{"n_layer": 11, "d_model": 256, "n_head": 2, "n_kv_head": 2, "head_dim": 128, "d_mlp": 1024, "vocab_size": 4096, "activation": "squared_relu", "norm": "layernorm", "norm_place": "pre", "norm_eps": 1e-05, "positions": "rope", "rope_base": 10000.0, "rope_fraction": 0.5, "qk_norm": true, "attn_scale": 0.107, "bias": "all", "tie_embeddings": "early", "parallel_block": true, "extras": ["some layers without attention", "local attention windows", "shifted keys", "gated attention", "capped logits"], "init": "uniform", "init_std_qkv": 0.0229, "init_std_o": 0.00489, "init_std_up": 0.0229, "init_std_down": 0.00244, "init_out_by_depth": true, "optimizer": "adamw", "lr": 0.00175, "beta1": 0.95, "beta2": 0.95, "weight_decay": 0.048, "lr_head": 0.0112, "grad_clip": 2.0, "warmup_steps": 351, "schedule": "cos", "final_lr_fraction": 0.0, "batch_tokens": [65536, 131072], "seq_len": 512, "doc_mask": true, "train_tokens": 632000000, "steps": 6467, "dataset": "wikipedia_en"}
Each number is 200 + 20 x the weight over its row's rms, rounded and kept within 0 to 999. Layers, rows and columns count from 0. The size before them is the row's rms in percent of the matrix's.

# layer 8 attention value, 256x256, rms 0.0756, rows 34-46, columns 0-127
104,191,170,194,202,204,159,210,183,193,197,250,214,179,182,179,201,218,194,199,195,206,193,199,209,188,203,204,197,267,191,220,179,200,178,230,227,195,204,194,206,216,190,165,196,201,200,201,175,214,197,194,209,181,229,223,208,177,209,183,225,251,189,184,177,193,238,145,192,201,231,211,211,215,190,248,194,199,167,211,190,197,219,177,202,175,177,186,197,191,181,170,208,186,235,186,223,181,157,214,200,214,198,203,171,201,196,215,185,169,240,210,200,230,210,246,214,183,233,197,218,183,207,229,165,254,223,203,177
094,201,223,187,190,210,194,190,181,194,241,170,178,201,202,220,193,165,207,214,228,212,226,204,204,220,194,186,191,182,188,197,197,193,183,166,165,205,229,195,145,210,213,205,178,213,200,180,188,214,186,208,176,207,232,235,170,217,184,208,187,172,150,209,211,184,201,218,197,150,215,172,216,208,204,173,191,182,221,185,229,189,210,220,211,203,238,225,210,200,190,194,202,198,189,222,226,193,170,209,214,210,200,191,197,242,213,207,190,214,203,206,228,189,181,181,185,229,181,208,168,211,187,217,214,178,207,217,165
094,179,172,172,182,188,191,208,195,166,214,207,206,187,265,230,192,197,218,207,184,177,203,192,214,211,173,212,177,199,201,231,191,207,173,196,179,227,200,204,185,182,201,188,208,225,168,198,231,197,183,216,197,239,204,208,205,229,239,192,214,189,208,207,212,238,205,193,215,205,196,218,225,194,236,205,218,201,207,203,190,179,190,184,210,209,206,183,215,171,166,206,203,205,197,184,202,203,165,198,233,215,205,191,200,241,219,178,170,193,177,172,194,173,229,209,194,212,213,203,209,205,168,202,227,190,187,195,201
098,208,222,209,194,205,184,236,179,205,200,195,153,214,201,200,206,196,175,204,201,219,224,193,190,217,172,210,190,215,194,197,181,217,165,166,160,194,188,149,223,206,172,191,243,206,196,163,171,224,221,217,178,227,173,198,186,206,218,201,168,219,181,215,198,217,208,207,215,222,215,207,218,216,218,205,224,186,199,232,196,170,213,184,235,168,193,166,209,202,173,185,194,226,214,219,210,209,177,175,206,211,202,190,216,178,198,184,211,225,220,193,184,181,207,198,179,221,210,187,183,210,194,186,228,201,190,209,211
091,187,208,201,197,182,169,208,224,155,199,224,177,175,172,181,183,188,183,227,198,217,216,239,196,173,177,214,193,232,190,202,192,182,223,192,196,223,203,201,216,213,179,195,211,193,201,173,212,199,197,215,168,225,260,202,199,208,187,190,199,244,185,198,183,211,207,156,190,221,201,223,182,216,216,202,219,210,216,197,226,158,196,190,175,190,195,179,196,201,210,200,211,194,171,209,215,201,170,209,202,215,202,205,198,213,172,215,198,188,207,193,194,212,178,184,175,227,235,183,223,222,226,180,166,225,144,203,197
096,179,237,160,201,224,229,189,204,199,157,196,205,188,208,217,192,181,234,229,211,199,205,190,228,207,205,183,201,177,213,202,170,188,231,209,215,204,195,241,183,198,201,169,189,226,221,185,234,209,228,209,163,217,202,237,206,235,212,195,171,217,213,208,210,225,213,222,208,207,206,213,228,205,220,200,212,208,263,166,177,206,190,208,189,182,216,219,180,186,211,177,182,205,205,198,187,191,221,173,228,205,193,219,202,218,185,199,204,212,216,247,199,199,224,221,182,183,228,192,212,227,191,203,182,196,189,163,188
097,187,171,169,191,216,222,218,194,170,243,184,167,209,212,205,190,237,221,170,170,206,195,232,175,192,220,188,201,181,211,190,161,221,225,173,189,192,203,200,179,172,191,212,188,231,192,179,226,193,171,212,200,205,189,216,246,175,221,200,206,173,188,238,204,225,198,183,243,242,182,220,180,183,216,170,222,166,168,206,202,189,214,205,168,189,225,212,211,212,223,229,207,212,193,234,170,198,182,170,208,233,166,162,204,195,227,188,178,170,177,222,211,177,214,165,201,163,240,195,213,244,223,177,205,189,214,224,219
095,221,155,225,214,202,216,209,219,183,199,172,193,199,154,186,199,197,186,228,235,192,218,182,243,149,207,199,226,203,195,212,229,166,216,190,214,193,227,205,208,177,201,174,209,193,183,221,164,185,191,208,231,212,199,191,238,218,176,176,195,239,210,204,190,204,224,187,198,209,212,227,221,208,172,225,181,212,197,237,197,194,215,177,197,189,176,207,196,228,190,162,153,206,198,158,213,173,178,215,210,193,205,188,206,182,183,202,190,180,176,169,178,186,184,227,180,237,185,214,214,204,236,219,151,233,199,211,221
094,196,175,230,211,212,179,198,210,224,234,198,215,210,179,162,191,181,203,186,196,201,228,233,201,179,198,197,210,192,173,204,206,177,191,216,192,211,221,220,181,158,214,177,205,231,164,183,188,185,173,227,214,161,209,184,258,178,189,208,188,233,202,213,218,217,238,203,196,229,207,189,197,202,189,232,199,218,182,203,210,239,257,209,185,184,168,213,189,198,181,191,162,214,210,204,197,205,165,218,205,206,191,230,210,178,193,194,185,178,199,172,173,203,181,195,224,214,186,201,168,233,249,194,211,178,187,197,220
092,206,246,231,145,180,196,209,202,214,174,162,172,177,175,145,160,197,203,181,193,185,219,236,156,177,236,210,199,193,216,174,191,217,197,182,182,192,200,183,200,214,180,228,215,170,197,197,186,228,197,173,194,221,180,205,192,217,205,220,153,175,209,183,208,197,211,213,216,213,171,173,194,247,198,211,217,216,197,218,210,199,178,218,203,220,226,203,200,221,209,205,190,192,212,208,207,208,193,220,174,192,191,206,224,200,203,205,208,217,218,208,172,202,162,187,214,228,211,170,232,217,174,203,203,204,197,197,219
100,206,182,195,212,200,222,204,200,184,203,197,223,186,191,241,181,226,209,177,184,210,198,194,198,194,232,207,151,184,223,185,226,214,206,199,218,155,186,201,199,213,199,232,181,197,192,195,204,191,210,225,194,205,158,202,226,205,208,214,195,236,189,237,218,169,229,212,195,184,188,186,206,199,212,186,181,211,192,210,213,198,208,183,218,238,223,213,212,211,188,194,178,197,175,211,199,195,223,185,196,160,178,201,195,251,194,189,195,191,180,197,188,228,160,211,186,229,194,192,204,185,174,220,217,159,203,209,179
094,182,214,184,226,211,197,197,216,184,179,204,235,212,207,251,196,161,223,242,164,204,177,190,186,185,180,223,184,204,180,217,189,211,193,210,186,214,183,190,176,219,207,209,189,214,183,221,195,198,191,173,202,239,243,196,144,211,207,190,176,164,184,225,204,231,206,186,195,195,225,194,215,225,220,200,203,206,219,184,195,178,173,216,199,219,236,214,181,217,207,204,231,191,204,192,208,249,211,220,230,207,211,167,196,240,242,209,211,208,153,204,211,214,181,212,173,169,174,208,194,179,182,200,219,199,206,206,182
102,222,205,237,219,175,197,203,190,222,179,202,167,211,218,154,194,189,189,165,235,186,186,179,210,206,185,179,204,157,202,188,196,222,179,218,191,176,235,196,189,180,197,163,202,223,203,186,191,202,215,248,165,194,220,171,204,185,192,226,190,196,212,171,201,198,172,189,174,223,216,194,206,187,217,192,186,198,209,190,215,215,211,207,195,173,190,176,195,198,189,208,219,221,179,234,205,179,186,194,152,219,204,234,205,156,221,206,216,222,220,175,207,162,201,176,205,196,208,205,158,174,210,200,211,166,231,174,243
# layer 8 attention output (transposed), 256x256, rms 0.077, rows 34-46, columns 0-127
089,199,207,221,195,198,218,219,192,172,204,228,224,182,192,223,225,191,176,195,205,210,212,190,236,203,229,193,212,214,192,222,206,209,202,234,214,222,224,186,179,184,195,196,180,218,207,235,188,207,156,167,240,178,205,221,165,186,206,192,191,226,222,196,194,213,182,172,188,225,225,192,228,168,199,206,195,198,190,220,193,181,200,155,227,197,206,203,182,171,203,195,170,163,228,196,199,192,174,226,207,240,178,216,221,190,168,200,190,184,206,177,186,233,209,178,204,217,250,190,244,198,178,196,190,228,216,205,199
095,199,189,174,195,244,181,208,175,225,206,198,157,187,206,216,191,215,214,196,207,228,165,215,200,180,187,175,189,182,203,169,204,213,200,170,201,191,196,187,196,201,214,211,213,232,216,178,179,211,175,193,165,181,244,211,186,209,183,213,175,186,162,187,219,207,197,211,190,205,236,163,230,211,178,190,160,209,192,178,199,219,220,213,181,213,241,220,211,187,180,218,198,191,178,220,233,229,189,159,205,175,216,198,207,204,204,202,203,222,170,187,221,194,187,179,175,196,197,211,177,196,215,203,204,187,187,186,165
103,181,185,170,196,204,161,208,184,190,213,202,214,215,222,248,203,191,229,219,182,209,230,194,180,211,173,202,180,207,209,239,192,223,166,173,194,225,183,215,193,178,163,207,175,215,185,189,221,197,203,224,218,222,166,222,216,198,201,190,202,184,188,180,217,249,203,192,192,174,191,230,225,191,195,209,194,226,210,194,182,176,182,186,222,234,190,196,225,175,198,209,214,227,199,217,196,215,184,185,211,192,244,194,217,217,212,183,171,215,184,199,188,168,226,227,227,191,193,210,188,211,205,211,197,177,201,195,216
098,189,253,216,207,186,211,196,173,220,190,202,164,210,181,213,203,202,187,196,200,209,237,211,199,196,177,196,178,180,180,182,205,216,188,209,212,210,187,205,182,207,182,209,213,198,197,171,223,213,217,221,193,201,197,205,202,211,207,204,184,212,184,233,203,189,233,204,191,242,197,212,208,209,234,216,208,152,173,231,211,172,209,199,240,192,185,211,241,217,152,163,193,243,197,196,186,213,236,187,226,202,226,213,194,161,207,182,194,229,213,185,207,178,215,199,191,214,184,185,172,175,172,193,219,186,179,219,176
094,185,236,232,149,189,171,217,214,201,193,246,216,175,185,195,209,201,194,215,195,216,232,202,204,164,202,187,225,207,191,244,199,175,190,209,199,246,217,203,219,201,181,198,206,214,212,187,198,212,200,211,175,199,230,196,203,210,192,198,180,257,188,223,195,205,201,198,202,237,185,205,212,205,230,197,198,175,172,188,178,201,179,197,174,224,207,191,162,166,190,210,203,194,171,197,196,196,191,215,183,229,191,236,199,193,162,212,188,183,218,179,197,206,202,182,185,202,198,187,215,219,197,193,193,212,166,214,204
106,184,202,180,208,212,226,150,192,189,154,201,200,212,197,216,165,181,216,214,196,203,194,186,226,194,209,212,200,205,208,233,178,207,217,216,227,210,212,243,205,203,181,159,213,225,199,156,207,231,203,196,180,198,203,199,209,254,205,174,160,237,235,193,218,241,222,228,223,207,215,185,238,229,211,211,192,213,231,185,200,213,188,216,191,159,197,216,182,186,180,182,183,222,187,186,205,195,202,176,224,198,194,211,191,219,198,171,208,205,178,231,215,211,224,220,183,177,229,190,220,233,212,205,201,208,196,179,209
090,190,194,185,196,229,202,224,229,179,189,201,156,217,172,175,177,193,225,187,200,201,185,232,140,242,221,171,196,220,177,178,159,209,212,203,171,214,202,184,193,238,194,180,193,218,208,179,207,196,214,220,179,199,224,198,242,191,179,183,226,174,199,194,212,217,202,213,272,213,196,222,183,191,208,206,225,177,204,227,203,169,224,206,176,184,203,219,194,229,226,193,210,294,197,242,203,196,155,182,207,195,196,172,210,215,203,215,214,195,190,217,221,169,212,218,227,191,210,174,221,238,193,217,205,185,190,218,228
092,221,197,219,196,188,238,188,213,187,225,171,210,203,182,193,220,193,210,211,236,199,215,190,228,160,211,185,217,200,208,224,221,180,213,235,187,201,249,227,180,143,215,211,220,202,176,233,204,195,161,219,225,205,208,240,200,183,176,178,178,226,189,233,199,203,183,204,197,230,202,214,218,188,231,187,184,191,193,209,196,204,187,183,184,216,187,225,216,204,182,237,170,186,185,186,185,198,206,205,198,234,187,195,224,182,199,189,167,173,194,197,200,218,185,169,213,203,225,229,217,205,215,212,183,224,188,200,210
093,195,179,214,210,228,174,184,212,224,224,165,228,199,184,160,203,190,222,199,208,190,228,200,209,178,196,185,209,189,211,189,198,174,208,208,202,199,211,190,222,159,236,186,222,217,188,208,184,174,184,205,207,207,210,203,202,153,170,180,195,213,197,203,210,226,188,184,192,184,221,213,178,199,199,186,198,215,205,208,200,219,238,176,181,230,164,219,207,199,156,231,166,209,202,187,184,207,184,184,199,227,175,213,220,179,216,179,181,164,200,202,215,214,216,180,219,224,231,211,186,220,246,193,220,195,205,189,200
101,176,267,230,220,167,204,212,209,261,179,183,195,170,181,163,190,222,208,178,226,196,227,221,190,205,214,210,199,204,193,174,218,190,206,191,180,210,249,188,214,223,174,240,205,194,176,211,183,216,215,185,206,219,188,173,171,218,224,248,190,164,187,214,205,174,210,219,217,225,206,188,199,212,192,175,193,181,196,208,217,198,219,204,200,210,205,220,215,219,179,161,176,207,168,189,200,191,219,237,177,213,206,188,176,187,228,216,204,203,229,211,205,199,168,203,229,203,193,196,187,183,170,208,201,201,176,223,220
101,215,175,210,194,219,237,196,212,160,205,199,200,176,217,205,193,242,215,183,185,210,199,206,204,212,224,202,180,220,214,198,228,199,207,183,198,144,212,206,229,204,189,204,195,186,203,223,198,169,179,214,196,199,158,210,223,221,183,221,182,201,196,204,233,207,222,208,191,193,209,173,193,190,203,183,184,233,201,177,203,213,194,172,187,221,205,220,199,218,204,204,203,219,189,237,193,217,209,194,218,171,219,208,214,283,178,210,198,204,160,212,187,202,185,195,196,203,195,222,204,178,204,203,196,199,201,197,163
090,175,212,187,203,203,198,183,218,234,185,251,203,189,207,260,158,184,203,221,156,206,190,189,191,190,189,224,168,195,185,227,207,222,208,214,229,216,181,191,197,243,180,177,183,197,175,183,209,214,222,187,216,201,207,221,193,203,210,220,196,194,196,225,201,211,194,186,186,186,194,192,231,219,179,238,217,200,180,201,197,184,186,212,202,225,211,212,188,210,172,192,191,137,216,158,215,208,236,220,211,197,200,170,178,186,220,208,207,206,191,183,208,204,185,223,175,162,167,203,206,181,189,227,194,153,193,203,178
101,187,213,253,197,192,197,212,184,205,188,165,172,225,216,130,208,165,200,192,190,182,145,187,205,196,196,187,219,186,189,188,169,220,185,209,213,188,212,220,203,186,230,175,174,230,203,187,171,198,233,229,163,219,226,202,209,190,223,212,188,247,209,191,194,182,185,183,210,212,211,187,215,184,223,193,185,211,223,172,193,180,200,211,206,180,196,178,207,189,197,230,209,233,190,210,224,188,188,213,157,236,205,240,202,172,230,202,190,219,215,183,185,216,211,174,192,199,192,191,174,168,201,211,209,190,219,172,218